python train.py --hidden_size=512 --norm="rmsnorm" --norm_place="pre" --norm_eps=1e-06 --qk_norm=false --learning_rate=0.000706 --warmup_steps=362 --dataset="wikipedia_en"
Each number is 128 + 32 x the weight over its row's rms, rounded and kept within 0 to 255. Layers, rows and columns count from 0. Numbers have three digits each. The size before them is the row's rms in percent of the matrix's.

# gate: layer 3 MLP gate, 1344x512, rms 0.0506, rows 439-505, columns 384-447
# up: layer 3 MLP up, 1344x512, rms 0.0495, rows 439-505, columns 384-447
# down: layer 3 MLP down (transposed), 1344x512, rms 0.0274, rows 439-504, columns 384-447
gate439 098:106195151125100111180099120151104165136123147082160127137127111110153173078140190148114111071180151108130123097157114181174160178189104111163139167089189132071140134174114174150171122109116115
up439 102:075178088105147128125102174145134087126082109101101106110131115111148158125087090080137186101079167055097179161088080106165163116098177154099098129086121180147164107182158129075110139105132160
down439 104:159110086123110152171159069125161109141161102140105168127166033128117086142085106128134157158132116140124153166157094127176153192131125166138148146099145110129171093117051162217172123110114164
gate440 101:101091125112071128114175099125088165148113102116136126134093180173115069141101125090136186126107107155111129089188089125164138125154119145062171107158119129201091177109135114107099141105165117
up440 099:112139161106134171064145124121133132153131144111180134118128140148134120116084157159146149117144074133088185138141088174106099131147148100151082106132116128126124125104171134121102076174100096
down440 101:088087106131134137159137216131130131167138112110135114134124169093148109151147132174127113153094116070101108161108127068123137118104150097161123137140123041118097205161138142128169131177169102
gate441 100:155097177171124121124136139158161148138150139138113153128095168176149085138190119186133118110174126120141132144101106134122130144071082159084089129175123075088213130168116086064097088140095217
up441 098:141157089103107120125128118125170095152130101148111185207179096137106176099086143140107124087148109123124172174096144157174127194124082145099142151141140120102130162170133120090159140138093138
down441 102:125138164083167111119135125114115087115055122104153129085101138164090189122108167091140118160184064063113162151132108123135112115167164144124173132115133156111126130087146132103164147108137067
gate442 099:156155073142173098089102110100141064072082130086142163051081162140104123172106109122173110101085108063103167136123133148152131146186143102112079156085115168126187087110101088124146147125123122
up442 103:093153109130141187151170100111098093098144101096145158085096133105141108093136062111132142127099094054144074156147095154116135124109166128120136148096103164098132167134137156138173144148129161
down442 092:120108112085156092058161074123095084059085097110162121108100134137114091156184147097178157100040109173078138132099166091075161132115179146177088119097117142079117154165148095119183170099090106
gate443 101:154168104179066089094082097174116085133127160098092141117100168109176153136105169096130150107088134173114091120161158166131135059145146189126134155118095144139138131083180166052057156151151111
up443 102:121103120155086137116126114173127165123143196102108140145125134139223141152131065148133146103080111131202100123063159143085148115111078062097145064152172177131171101157183146100065088100090069
down443 105:137091150079134173077113090102127171096082099152158177179107139090093095138132100138135116126129166100182067121159145132121133134175106038123063133179193144036142162079090154133109133100147129
gate444 097:189153083138097170156151120116150130108179131126152083158108163165164119142160155080064106157133144140112145093095101137170144125139189168169198162174124069161172106078123144070131099129122126
up444 100:143133176205109107152142129125146089149186168139099073085135070093056074164113162124155116075107146121115171142087155118122084114064133140136129142106145155168144190089110153104169081141138139
down444 103:166164087152092121148143138093110092145167164097134137076108101116106083071181112125120114118126121119109093079098078050120084181164111155101095115115104148114116148144120178105129170144164139
gate445 102:085121114175137139134077187129105190167172120177122145169120094093101075086171163180168120174119117112105126117161158164150174100166101131133158164097135110208179123119102100089107138168172178
up445 102:088153157187179125119117098154101089149170165085113080109096131142157164101137167155170114176173094128155174165157144093101135177183100177088105165123188098119102110143096091150190125079177146
down445 104:120159189129063138114133088066114155176140089144129130141169125135145074115130091148152156149116136091085173157199146112000130152122155140124099102167146158141145149160083171148117131151112104
gate446 097:074130158115158145098091129137065078099064190089092125141189131079100101137133110119127143118143153073169103127126139101099140085078069108118115131093098101150116127095079178168128126098134145
up446 099:143077114126129113173106199116108122135084129135093107166112151128154138116097102093173164145149114057145147112162128173128127142119092088136098206134085134112109149174143112157063146112084164
down446 101:072112117131143112136164156123153128098096127139136117122167084163119097132112153157186138190117096040144165147131152109108139191163122193144163117133111089175070122122122168110144143146186138
gate447 103:138132165179115142175094102171129131137180109135135108149180111144107175164169147145132179108159117125165120165094183117171173136134115096160134150151135077085135186150132123163142146095126148
up447 100:141145170138163111118099109130119165161122125120128144087136115136154155077179155120173183176138120131074111173085111125145092155107155081160110129069173151173101104118116168134167158193183089
down447 099:117139145137137116072139125104081161146091057087137126095143152116121108083080138096175169104188042157105136175148122133097116103115130119126113173141164177113129104084094111106146137147126124
gate448 103:138158074113111117127126183098066151074103130171167081082132124119098077157089151130103168102122160091114120161152110086153119154128131110127169106093103101111128144180123094115149133177206165
up448 101:114153161113148190107133133067085111150122127162095092135133088152163153162144132107080105131062067112130107199081091083143120102116104169150158111134134135141129127118129116151180101057139091
down448 099:152142127150109150092058132107098179137120115128161090116121143120109157094132106137103126129178101157176094099115136127065124162083054092112168124163148154188090150133151146105101121138208180
gate449 103:172103066130105094111153140097079118174120104108162108099156149123085109162115197145091096121157115142103067162165117152148156173107142116095100141131121162143138095159129131106162078151112160
up449 102:094117105132074155066157098111151132108100165109140184156091190093128145123134204095116163167167145137145170087115183168148117133102153100120120161115104143210121127153135170105129155176096082
down449 107:082107183142124134095165177099116121181095150094131160160109153130126102101117096200111177117123168143088190125103123165122173075111114123165148118080108120155096121129140118092163171148154141
gate450 099:115124072153194075192165091082152098118124109122123087142125169122142099114128100162091142157123160110143130151106111132160127160163175099138091062109098182121168104157121103105170147120153156
up450 101:135148162166133088157169127138079079128166179128091113161163080142094110171159107160149147136115164089115099116143093165129073070218124184171106103084081070067103172093170090181132103188171064
down450 102:114179152134114084088130156078071093111112132112130144162100137113161124137150101145153146130124096122165139166080104108108086166176153164164067129119104052137214131119131081182156067161124103
gate451 099:165162133156181169143149164128129129097144163146105189126116158161085110146097096114077089077108179134176140129173162116127104110101167121165118120120092124107059068130082180157160125174095116
up451 098:063155180138158161058162149176151131156144137099131128138115093099170126146133154112038081147123167084159094219099173107153121117198136094125129162138155133160124133196121076172142140164182191
down451 101:097098130127110142103196125114049067100104146119064137135148108142138148100089111072124122104098177111142052166142170122159073176103135066119114142143187138115103087138137116136123158057142116
gate452 105:093155193098154166142109081090168163124111094129156086111127092151182198122199116122141154109105129087113114171134167161189088097149168116111121144103132172151082161092086168126168104177121091
up452 097:151150166112094137103115101142120143063109116129109143187151114171158158104104099111122160085166105130135122113070080184166134113071117079077132150158128075131170139133124140143145131176108146
down452 097:084127142108162210140101070080094107172104117148082143060096156133107111149080020127113143132108072111132066118135117163123092110091127126086155143088110153130117100119137120116183137148121126
gate453 099:118139161148142099132141103102137127084145135115191100122111169154154154168093116142123167113120162111115139063130096096154162180152154100142081104119138144124158147183154162143119099088145143
up453 101:152111105146125141169172147147102116116091085123162099186182092132080106118096130113163149206103131194124164121142117125106135126105086103125184135128152131169121116155076065071151109137099138
down453 103:108086156137137108186122193092150187085142121152149130133092111123122088127141181100144140130133114188108152151151072098121183150073109147085088137099140143110153150123121110110099098164171155
gate454 101:053142161085103154133098139130077138168125097150084110117094120081161099062167153165133147097146112119068179075124144132142158121155152154109164141121133116109165129112104146093091088177166177
up454 103:092109154152166105095134133152144137134131189115111192129149151142164163072068186113169092041092135089110124111082114101107145146133122122086145145116160151172145144135119116137157179157123113
down454 106:117092088052152178115113096137105190166151160113157154094128123106154114147140157133128150127126181086151093127175136153089152113145130134133158128192143167137101139162069112122064111147155141
gate455 098:071132182166159103147074195095154169139142185146158113099129107102189113140165085086145101124141179111123113193161166163147149110084122169171088152141065165152116096068082105184127146097137105
up455 096:134132147114142150172167110108101156210129171113104137159167149115095136138143112153149160124172165166138180168157130174103201102134220111080173179137137168099116118127144112082174145064132157
down455 095:147120183089108134122168102107137167105118138127076097162141121094099064233111153115143140139129144139060106087130145129152157100127210148144096162111106052167095103149172153115078160160147113
gate456 100:156081120081147155152146153133102079163148117083120130168094085119142131185105105124073179198109162147155091121110077135093120126085123094094174106108134161095166160114102161135103052122146155
up456 099:169153073165078187150111131109156140062125134098135088068170183172150102133161098110158083109094128153150157102150141124121153108133098164157074150095097141095092112174137140120184101174087152
down456 097:145149142108089087138086132120153100100105145195138084169140145121133103147122163116120131161122142077102195144049121160103145159078193141128190149190077128133131168113118109191109124099147141
gate457 102:137098134123058168148143172112169106156117074067147104164144093125092141160120117162108112138165164103095159154138190185136091098174138155118143166082139127126149146153147124212150081137134145
up457 098:115072188105180085147144098077135146112179084130163154130137151151167082139116168095158176107177135182119100151105058195120109135102136090076113177137112179146067131101153109061135097107153143
down457 104:073099105207138137108131123173167125117101106077191124152121107137100022064155108138147183117130131137057129133136121128045179036111145119087120143131168163120080126118110167116155100147114137
gate458 100:206144062152151131152129184162096071089140202100195094083174088170145111099114148112168121124101110111129105156087084165096127083105172126144124113112131126108145183142130153150100118108098098
up458 101:108106171118086152166107118110094148144133174149079172172077168172104168142081092152108111112104068142061102124089145119169170135112065108161095104103139104168141112151120062189147138120089164
down458 100:107171162102128159068104111125134100130089134169179154112105159153191151182134122154133142099119065093128169127112111115138159143174148058140074115157093092080140088121127157071135226082136125
gate459 100:125162122153104084070106061158153159119094162073099152107123138114057101152162129160149072187107132181068116135144195117081100135153173081142114114080163138138115092125144092113161153080152153
up459 100:085099158164117086091183150062164150131148094154130141102071133129113134189084107105124150138165101127145134176166159167162132126175186119163100112083104102079108127152131084133154178169174120
down459 096:140091096186114140147113101152122075123138137143121169121168160099138103108088114138093129135131126165106131112131151137115092109148135057122076142084085076106123132132146114115138145093113152
gate460 096:149134101087119130089117157125139146140115155107141047142130151125083129067150191148094096087149109184145143171086156105087114126119084189096140089116184124114114083164150162165129149085145135
up460 100:126174146077066099127107158151119165123126118193173136162123136138164149117101132081142100140107127120158131187156150125086053092128067078133136139149095121166116087164176137102125141149138148
down460 099:116202136081124113096131115178153093088151095118147138095163106126114101145104082193155114118142055168128119121148127092179235139082196112132120100146161137108143123092060112092118134135122102
gate461 102:107191127168091123136165126117095172118081135125157125095134072103146155167127131113123127132156141158165106109137152107170108119196110178066133085091077122183135145139120117113157119180107155
up461 100:193114155140121110129164176106134093090152169105093119091158113127132174166084128097168145103135157144156161103144118143169140109165114090082127125088146143133154137150077063152145132080145089
down461 101:173058220144143176146148156121152056133136100108066177163097110137131094156143122093143100084092060161102147105073217134160087119105131065090143153109112130132134212127130134123132074114117116
gate462 095:150172168181095129162191175139110189150123150047123171130123130060170143134117135192132072149156138131126083118101171154127110139085085136098185089155155154075128171107086153093181109131149126
up462 102:088135086163121157108185158088118078136130147160082074179155103180111152103109194127167112154139094146144129121132138125158124090091100163160110105180131115115078099189153186132100093135214156
down462 101:140107108128114180157199138076106111114160092183081158072189090155121152161131116141136107129154111093146098158133128162115171118176161107207105138130167107131105153137148095118091116083158137
gate463 099:085122082144140133074084100185090080165086096082109112098058142120125183123100158159133140118115131086127089152161110113154123096118158086147146099145081112100174155126149107192111109130136096
up463 102:118129135119112103099075168127142125101203098148114100159171109158141165155154136172137085169193141096092146080093087080123144092117090151109155158087135145183090120146138147147131140114166122
down463 103:137143077107055181141121097095126160105131122137139128130166102125120130142146088143112119113147135087149133088121109187137132145157126211164153112129096126220082128142110140129144147110166139
gate464 104:116142096078111166134116154128146131154140100086180149106105200150167144184127112167153181136148129126101174090133109091157099104151078115145111115103130173104174100130111158144097155159177124
up464 102:090102081126153118100119100103120112117145181161084188120111140156099198129166064119108105138155094090128171171122164123184095158173161166092146209181108160125104078116049158147124139098134133
down464 101:126144103129160107122126118131110103120153131126155098107163153106150147157186153170118149125094119148103201186087102143158128095105162190110113058142121165162112119104016110109120119105174143
gate465 100:142170148165092143131131131139126128118140161123154092164134136121189207097181097146133169146154137104103100136122115100171134078123141089143120170075146112155178076169124145183092129183178101
up465 096:129134107121116154096132136133093115079143109112105176171098108123144134145137161148168080083188092085166168103178113097165114136100164156129168080182131141157121182128133131136111140085113112
down465 102:168103103097078136128125095181203136168032080065081116089149147136195135130138183152128145073140109088088086101157120131148115115122119162156134086158122156108125101098128098109170126093119187
gate466 099:114085146107164125069123093085079137159181146149122139183116187076150123175101165117143097164169161129168165214156151194127097153100169161091117082163095134119147127121116151083127069108079159
up466 099:164143118119104146104162117188113113127176165197193153133073101148090156142120111158111150114105143136086097095155167169165137113074134141149082190177180146140071078117128136154149171114101128
down466 100:118108126146127127115115106157134160076136162147134142138104099149137148103179097187150106132115121140072079104147135173183126108094117098093132104120154122129089103162132145120121144149118075
gate467 093:171153137101168153181148134090094101077101096141175129112165152160073183176150125169103114134093109126110180088160084151106166095163125085103095110118099124081111181165160048108106160125097142
up467 095:102080119122173091104155139156181097159068099179132085110100131108131058139151060143087174117068098136132131090069097133177137128111127176099147125088114150130166091142108188104133130142072133
down467 092:176140100153181074135076148114076083122139140089102114131150222096130109117137116048170106144173134175103112141175120123129143080135117147120074148068159125116131181106167124135126107143038117
gate468 099:153150098175097177170127119111103148142118178097134125134125102123125139116048091201100145103136102102124160171196108120115146167098157127095119140099141111125120079101193097112133065152183115
up468 101:090161093158108095122076187151118135091146184070141182142131116119166118125154184148089176133167130181102117104091171110112119165126133119103139133105078138098122103114124101083121154080135176
down468 100:115084165120094064067128092082154101109178129042255172147144132103116139170120173158139121147132135179082173159162116158154116131094122139109089165096123128081122191139164159112157160166095118
gate469 097:104149154138084085150062077158109091127084156128140117131172067156148108112155082124135156095155137122136076073154089095079082164125097141112145163137170098085079128096165149108046100193130093
up469 096:097154187180113121116114066094153084088137149105086103137160119167175130142078177147120080132140166088166139117144151052148163165118115114161064130153144157150110121146164143169105118149111159
down469 100:178100104083119085135079116066139153107099088188117113155147090108112113112160066137200100160147086149091088117072123170153110102145075156105160112186113166128078124126113125073110111151122079
gate470 097:100233187131086155096069188164130111091081142097131136077167136097078161089088173162162175092118163162176153096090111124201197165107104190085142077092155158127092132121180114122133133095160122
up470 098:134170092170132099138064184161149182118143118145163139117097060064110115139101208089102100099117142115152126076108184117084136153145081149081108064096152133164143127088168128135095107120069137
down470 098:096133104136130159119148079087087155117110140123089110160099127122129130191135120173095153122167122112094171095127119134156117169152147170075159151072138153160132175113161116108154160078077126
gate471 100:072102130136151192173130129121157129125163158081167122137105111123124184117150176180152118130165179141106150181136107109207158136108143152091132100113101121096159125176158114181142121126130135
up471 101:110092147151116130138109069119177106105101126111170112138144113128094093136139098114098124078091117128088066160100130161088130155078114163150152095128190173157097127110084077172121127137125160
down471 103:066130149128131083019158090168111128070088073094167109116043090077080082050150163116118106070128115138159104148159165162086147194067105159122172120121104142135118113095097104155101127144096114
gate472 099:102141152123144135148084169082078116115153142116153053103129098097130156149172126144104096114113103131144144096158124158070134170143159124137117163077145144159073119174084103161138062148138192
up472 097:087120179147184119124145110160151128152107183167131149095127106100154185076167117138108134096105125113095149142140106131201179133108118088092080050132093142073132167101162165101122151101114175
down472 098:059146089121165145132112133141121152118110149163123135105113096175106168119077084161113138127135160128169056121129159071109095164167104120134128135121095115112108086150161099095059113121122095
gate473 099:055167128108145144149072090150172099121110113125144113106134165077098111095125125064132093103141152120091105130148195162147119104133135153056096178172082048155203078110096156130159113074170094
up473 100:124172121132155096164113116104108096101111170064138188131171113209150089124179092107115132074161142159136108134089085126123096137122153171092158156088157165110153201161075177115183074172151140
down473 104:134125171133108104147205146113146112086126093137124118125115132098142118161131065096104076120092117094158169118122089140163147119125070211130115135179138090229150111077086181055092160106075148
gate474 097:067065137091150174158122121073138098145091111168124125158106132117178135082085140092133119182155117047096125136156173136167126129124101118122134193173163081107089094188108103093218123159089123
up474 099:073085105138114089157165154102102113188134152144168185074121083124148119091109166124128170125089155111158140107113169182114111146130091104144176169147112181115102128126094104072120116111096132
down474 096:125124169124094074152101186112146116131139132060147081112148097123108153160101118096117105145144136108058091154180147095148087097124183101093079115095101116127164123139142216079113154103078142
gate475 097:090177115091086112157151125106170119144180206112141077143121161122109132137129140150089163138063179129149130112118156100177115123085135142130165140156156166114085124124057189139120051115129094
up475 097:058124130171106133140137149095055183106102122142163133146109175103175124133122158072162162119074138134111074104168107137151086131115173151143111153115157106145150167136140111088137120166133117
down475 098:115148100131192098145090122075121142085173140126187135099134157164108155102101130176137123143096148122120137124066071112137062136154175113114209180139103087126083120123105148098141134123138118
gate476 099:141149131089045119112137065149180132076154113068200112146146064112151177094118146161189091121091116136126163148084150078091163111153116169155068108161156215139084080111120070102123080108183100
up476 099:079149079179116108155131121130104110073125086111136129129113133165150122178117089091152170156130141118160142093063170110145151180154088081165117183181122097149160121134102144173126132106094148
down476 102:048165104117117173114134127149085094124121146121173137164200127172106092156121145094094098077139092178120161129152115090143123105118149160122093108166218121122124103146041090062120076127082096
gate477 101:118150098107107144104058138123189109109131125190126123114114168181116160146158162088156139171132123131171066189156124103134187131153109124122129143114143186123148136109111064147084064164169179
up477 100:110135153114118147139075106142117125103097103101180147135135105126073139132146101131132114133124103102123162122129055070164181171134132162173151153137145133090167146165079124146116131185141177
down477 099:086129142134108135119102149121118145144156158114157121156175102145134082186130127098121124155154092140123110102132076096121111113111085103168138118089096143109208111138129120118108072121208069
gate478 102:127105134128134156145084125151153078100084118139109096121138107200152135144112101143130130102129095074116131176122179168105096152084178129128106117107172103080148087139173116123120097189133119
up478 101:133092155107116155183135143091110140135069162115095099142104137128102138188144140123060193090109159164067144169098158083123127107081103160160115075077128178158172188156145161141105113125157163
down478 104:066125128150148123070146127132174129135124073098163149116128124134130143121160164118165178069114176137167165132123132194102090112124120153145126126133110162087090133126062120132110150091138148
gate479 102:173143145152144088115072161152106109137197080171116096201184121097137139073092128141182099130163127138132097186152078139120171102103111146147121127160118071085170095110147103154127132149078100
up479 099:172105127159132083099105155151132166101099136147196125128141109163117118075186169137042120121134120103109133146100157178070138096126170083137118106164116152131134166156124116078141124141185194
down479 104:075075130067160147117095103101183131107129127171148145132130132128071099094140152141123142103125132077166116156170178085094175200139147159074124082073112159078108125142109162114112123153142089
gate480 103:045138159181171142109133167096171099120109159149144124229152117156123138186112179149116113158071109117148089149140107102126194135172121152103143144068128098133178125150099075169125149182092157
up480 101:142119118091197114118173076128139110148117096143154088090133093137165217121143119145191098110121159104147085084123150060096089131090108133127142086154177154123126107139154115100168124084168095
down480 100:125140179111107184160170104154181076100092097114140129142186154074106155107094162130140133087174137199065116144089104142116130115130087139106096125166130123136108108191147142099143163094164144
gate481 100:172106139166085079110124142098129174114164089186087142152198148144115097127090119156110118168124150179097091137166062081072118114122207186163158158097095129116083066097115110078121128132150131
up481 100:139107074175140153147153167131104155181134097139109111099148144089137172097116102091166131097113121074078097173128091173126094051166110099095129102098174089169084161089129151164134089162113183
down481 099:103161133096129138118084177078096133125120085121104149083161142076189139141115152093132081090145123223110145163143128103135100101096194098121106128164179106171147148145125120128157116122127129
gate482 103:097149158077141153130097091120179135051160121189152175117125116151162088102118140083123090145090101155133101080082168103143119084164172174127166097161150128150132137123107103179058117143074171
up482 099:136103141116168124135125150089157174146126081111130170104073140182117130078150157119103113119143094099185149207067050166133130118115121153142140166106116180088100128093150108089158166088140107
down482 101:096135110129139127082117153151150145178166112132104141095153154186151134158120135172132127154131131103110137110123125137078146113150158110120114130069060190143072110082155105141098109087166119
gate483 101:087097109166165079165091169171141153121119121137171151110124120135175124099100146139162101166144146095066165105158137139067145170117084178116128176069074103207161164141136109101083125133175103
up483 104:104136114157114086167081068194143184176120123196138127140070131164187129122120087176126090142133101076100080107108145191115126152161136142079143115085075075230123095126109148165114172151088146
down483 098:089092155124135169150115147124078132128124144096129121133093171126132118138112153123150191192142148121080171088135156165166064125109114150067213144141149130183120163150111141160138148179106124
gate484 099:146117099119109197153129074102111123099117121140121120176093099152088116167123110105118166087135088068106145111162157079094160153120145122103134139079159149106108164135158066120109138056132184
up484 100:094164136098124100153169176119183144110093134098162112111179101138073140112153158176108150153113156080155170186123147126096160113120154102067173089120198096055161144083093117129175089082159088
down484 102:096144090135126115132115160166148111100134110118157122132110119161110086172074159104174128076150168146153185086190111106128166142098092126119160140103104107122144192145100156185224137114185086
gate485 099:149150114162179155159118120153107118123121102150160110147075133129175109124184115094114158128162107051157103131156131131166168147115093130135146085115104197154092178125129142079154132201133108
up485 098:129146153129107106174141140155107121130094132109167130168142086051122131150176081177097089121151147147124107112183099132127091151141150185082118162148091172164151160144167076122140127108139141
down485 100:088163141097160089089107103144088139124085139168115079109104124116138157128117111177089151181187095142135097158157166142076107172071096151077124116124107124087141159146073117082125117086133209
gate486 097:066079091099161129097119119107142158074116151114125174103132149188081175184142124143150134157125170108136142142109103130148184185185098135045141151083128093131139129181095082116147147166167094
up486 103:089158151101165130142169106082160122166110131164125163113105111108071155079112112152165117128156156075148144146136093142141089078165151119061158171167184146092171087142141078095101145134158057
down486 104:092071106124105155088158060161093137145127117121161134137135123105130118168111085148156139158158158128152178128168121084154097126137135088120097177192139111132126119146145106105152174090089140
gate487 097:133160138050126145136191138096150091103139092131197094109115161156202139138094099166084114178105136125114092179187145130179140058122158101168135092104092136131109142108131168098129135101105163
up487 098:168131133103157138163134153086126105130109197093132131149142073126066114121141146106171043143161135147136141165178101136149135128124184135149162135111105087095112134061228140072101070081094115
down487 101:125110153136210162115143122092114117116112184183114166128115080109101121076080124107145126164114192139161137099127122059086074162140108133100099144139168107143098112105113122143129093141109142
gate488 098:132167143151179121102181094110165106113130134160082159116156140066178160137170130093141148095196099142111163176158148147182145178151088133124182119107124110137137068103169176164101128169152107
up488 096:147131131139118112086140152104083199095161096071194148132121025183146172053158122122161096130077143139199161088133059155140139169148129129138072081148070088135143121128183118139162103157148074
down488 094:155093147160126059137086126159187155165148027106101085109139111137109180132163101095128160121173148166172133156150155124141140148097142085121125097103130135125093195072131098107140156140139174
gate489 099:126140138151149150117078112151114146169120108064179177144137146109107121154160126089157105090114100155116104187124105082134148102162126164128088109160094134153159163192132074150177138200129126
up489 101:181150080128122113114098138158199114072130107101127173097096101155103183103082108140159098129142102136099142124096111155082124089136108126156080146086091150137129087147145070174143122140102160
down489 092:150124120109080116080104165106160180179108153115141148151135120132093120134113163081102149084145202113075151098139130119133168144152086089139152071150160040165111113196089149072159134170161099
gate490 099:128060108126169152100167124137097116167134058171165151108176113164131074104091092143154070103156142165095150144099137081136113167124112118086114122140146116109132138119119201147107097136125148
up490 099:152115076143150117113125106141151161102135072094160130156146115129118102141154127151097099141116106136114116148172096146148104084116143173114086085128116135079098158082083126153096106136127142
down490 097:136192117135162124094085079098087120127135131124152166110127144138187088153093058095124135069164079101158136123139160158158101160198151172144157148126100158105132119145126144136126107108149126
gate491 101:158119088137106186104135181084111189104146135071108105190168110119110097199144154144154163099130129082110135141097174140141092146134099144122149094162163163076145107133107180083102138096141113
up491 101:076171148091154103107130127102090124131150150102132086149113131146122125135221134085172143121160129175152155159125149145156097130071132091088107133089141099148078116129158099106143102118146121
down491 098:100150102113146129188120147115072177103109155084113140164068119134152124147106135061127128135146141135147135124081156110152117192118125079121145135125118133096091128122133127181137121156181145
gate492 098:161140135139126175174152107155123112120136095057145091162147066141113095144099165128134069109094154139164172116094169148170156194139123104173076133126076118192165129177101122156132136160089089
up492 100:108169151078156099103158176089136186154122169169089119127132082128148061077175060111061128104083150127103167100114133163087182180108195141170076184127099079169136116166068116111095160148105083
down492 103:112133132110159125141135118090136179132129106158176139120081171118150177102121102153130109117146158150105091120109075149120142112157122130099093136117108092105169083134100114149124092131146114
gate493 105:124080118109068100154145102096148121111107105110122103148143146157084091130094144134124125112144155170105137109113112114157088107093168062143129127098131074124153178173089166059100114087129120
up493 097:191157180071168114107133164085146122142163139136114138126148155166174139139177106088146108129075107152173107156079175147072126153153087147102087073134108184102102136081132151105127160095146105
down493 097:099146174151190151126142139088142095107184183104115168146096145139202075095115144136173221154184123141128119100096122104090122142116136094133156192109072129138058104148133127141172159099098112
gate494 100:090114061108065163151158101150094134174086102151183126151087167119120109133185110138128106156152104174113125149162059132179089069197115154138151138188152124135134182136100184124141184083103107
up494 102:144145107181078129133103132069151078077124166182141119124083109161164085129097130124136144094114108167148176146168153132178129186132157143102109095126084119144119158103171078159140123079169134
down494 102:102135158117111141108098097146150140134093126129081070107194194141192139089141102106141108074143080163158155183107177127128183149043131160174089149122121083099104161133112149108115099101137116
gate495 100:140103125145164177086127168155139172115094105131226104078106109130137156141157127146168059156138109157108162095077148147120161188118136168136132133090099157136130194192109100155187158060118157
up495 097:148098180129130097165153102178152155129124167059128114141091115071094105214162103121136117143110174146128120140159150071132106133175112104137180120106173136163116111127165113119113119133100114
down495 100:163091122120136113153095162168126136128143114132093090165153129128109142097123132109083119130192103158143095160208086156133191125107121149078129130164041112091144152180096077185132138072123124
gate496 103:118208109127159160146122141088126132109173117161201154095086151110078104112143157180118191157097084124152116144194103099141197078116139141129196104184096187096172159137149130106111121103129153
up496 100:124162127086111168062143141197076113127172039155112145159141152108103153115126097127172087118180126103150129112161127178082135071126206068117129137177072130144193150107140150062103132141140105
down496 101:078164123135123168157152173126153114195134180126159119078119142148085108162142104145211156164116112096078140011149156127108096143106092152136135079105109151073169125082116112207139113150154139
gate497 103:097141086078111160122120144084089142111170115102130114171141092123128152142153104107167087119129133163099135105134148141142146142167157130162169110097171161116099132165128145175097147196105130
up497 100:135073113150126141110120113142161126182099063099181085090099141141158146177138156073153136084129142119081133104160155133126136155146166121087140108144177104156152110183156142182063117164086132
down497 101:155101105168148083131073140160112146106123123119140079132110182127183135094100115160113115106174145156150127143185133140127120160138124170100165176195115135191132099105141112118138170154094139
gate498 102:126114106093151189132155163122074179160094191134125157151159155125085170099134101161144126115159129109125143123136123097101077150089097095118111105097120111121131112142170194094152161096137155
up498 098:177113065168152152139095121108134186149077149121101092134109112125083107139119134115132180127079122091165158124117104144150110121095136094126151114069156065157133085170146101128136060110145193
down498 100:152141155110158124193088181105197083143126107132111112131173215113094087183138153106089132168169129128142150192067157119111138089165114167151112149108130123177097053182197101125140195095144127
gate499 097:167122166127105125135136169100181145126146077119144069124142123151138156093108121181174160142186135096157153092163162128090141092121112089115104114068111150108137096087162163091085069123130142
up499 103:123116107175080105207103121074099104074137136147063139057163190179103191146177133102128127095101056138139157147114100124109153105184134115168105073177122108083095115145172180061171113189189134
down499 105:090178089129167108168099114104121108111155119163051081079142127165109134196121150060090102134127099123097112155148190125107153067166135162116090117125142085117156129199137094140169092099167151
gate500 103:140153184178166115105114130140166104136106083084109178146159081099155153082147073133130113170131134105209168111080169115123105099184147131108112159120092117153158085112166130121118148138129102
up500 102:092161084086100105088136163103120155149083137156134074110069094113115171155083163164122132126099159084133199115159123096137182165081091123102067158100104156182123134213102108183141100115162127
down500 102:098114101133160148104105065132138180109098162148095131135085116111108129122140121095135073098043138117134110125175111102115120092124098110103071127145123109154135074139074111096156137138139189
gate501 099:110108149136125126154167129103143156128112109118141154146114095093149088104108143124153132141125185165175172113128177068165118115134099128102102134138144095137153140149089126134102123165073170
up501 100:092150117095181140094103150152134124116098129161111119146109123077090196100178105170191151114132146115140056073097114101097116133185125135098150119115071202129135128151173109149151122098149161
down501 100:132056131114153143088154145139125106055127093167093117097124157108112166105062136131148151118131142140125055103118156121105104132120162165072145151106167101148120136039205166135164181117194157
gate502 095:107065147136064092161127130071125135151162135094150100135103134126122185138137168151145182161125096190162178117107136145167130150155165158089057091080127126106135088119110134158134137133149150
up502 101:145129166137177139153137178063093140127155145126140167149123142187147113149137181193165181109056123106109155171115118164118156140104200154104129104136122073142141133082114157137104141146176161
down502 100:118122131156105123165142169097142137143111151113084137099126113123122119174084156147145162149138147147106081138172070120163179124107142088074183153105149044105179136110214112094113133123141133
gate503 098:155131083144170085136118148166090113137141081102141150068087179195131105112165117172111097189133096072091078150090118094194151084081133170184184097130133156151178137103128146102164137149106124
up503 100:136081156125114130078182124142127130112071119105168063190109147143126104126189074135088154120152172125072107123152157069128085102165110158158139164133149078085181180119174117164151134168190137
down503 100:108087153108190145088145127167119160115112085154127130099102192113203094121152117111095108193119110121130066119160100120118134132166142109129099106141091170127171098166169184121114172142128104
gate504 099:157163131073104125093088159122081155140070154129156140152169078120140078131142209133132146155152147140084098107125128152111134113106115182115111164086103129115158088133079111082117103153159142
up504 103:161178079149085090166146150168185116141138083144086113071156146121176127109149106095113155115188124141173152115133139182133180108104169096167103092112193139118114169101097154141170114125062152
down504 097:112136145184058128118169195139150170138071112116103106117086118111190162068142112138116113092137101129159133130132173153140206143186206156135087188081146162154104084109114147156083077102116133
gate505 099:180120086097067105126141086059110125077072199183158067162126107126118132118113154129105078183134165162130088055175074147084092074118140131137148134060089115130164130113099145142088135096093155
up505 098:127102152139175110147105143150139083130153125110153142195088106112180124138102115091097081185100104098117191124077159127142078214125087079175168123124165077110055181091124102103131165145113107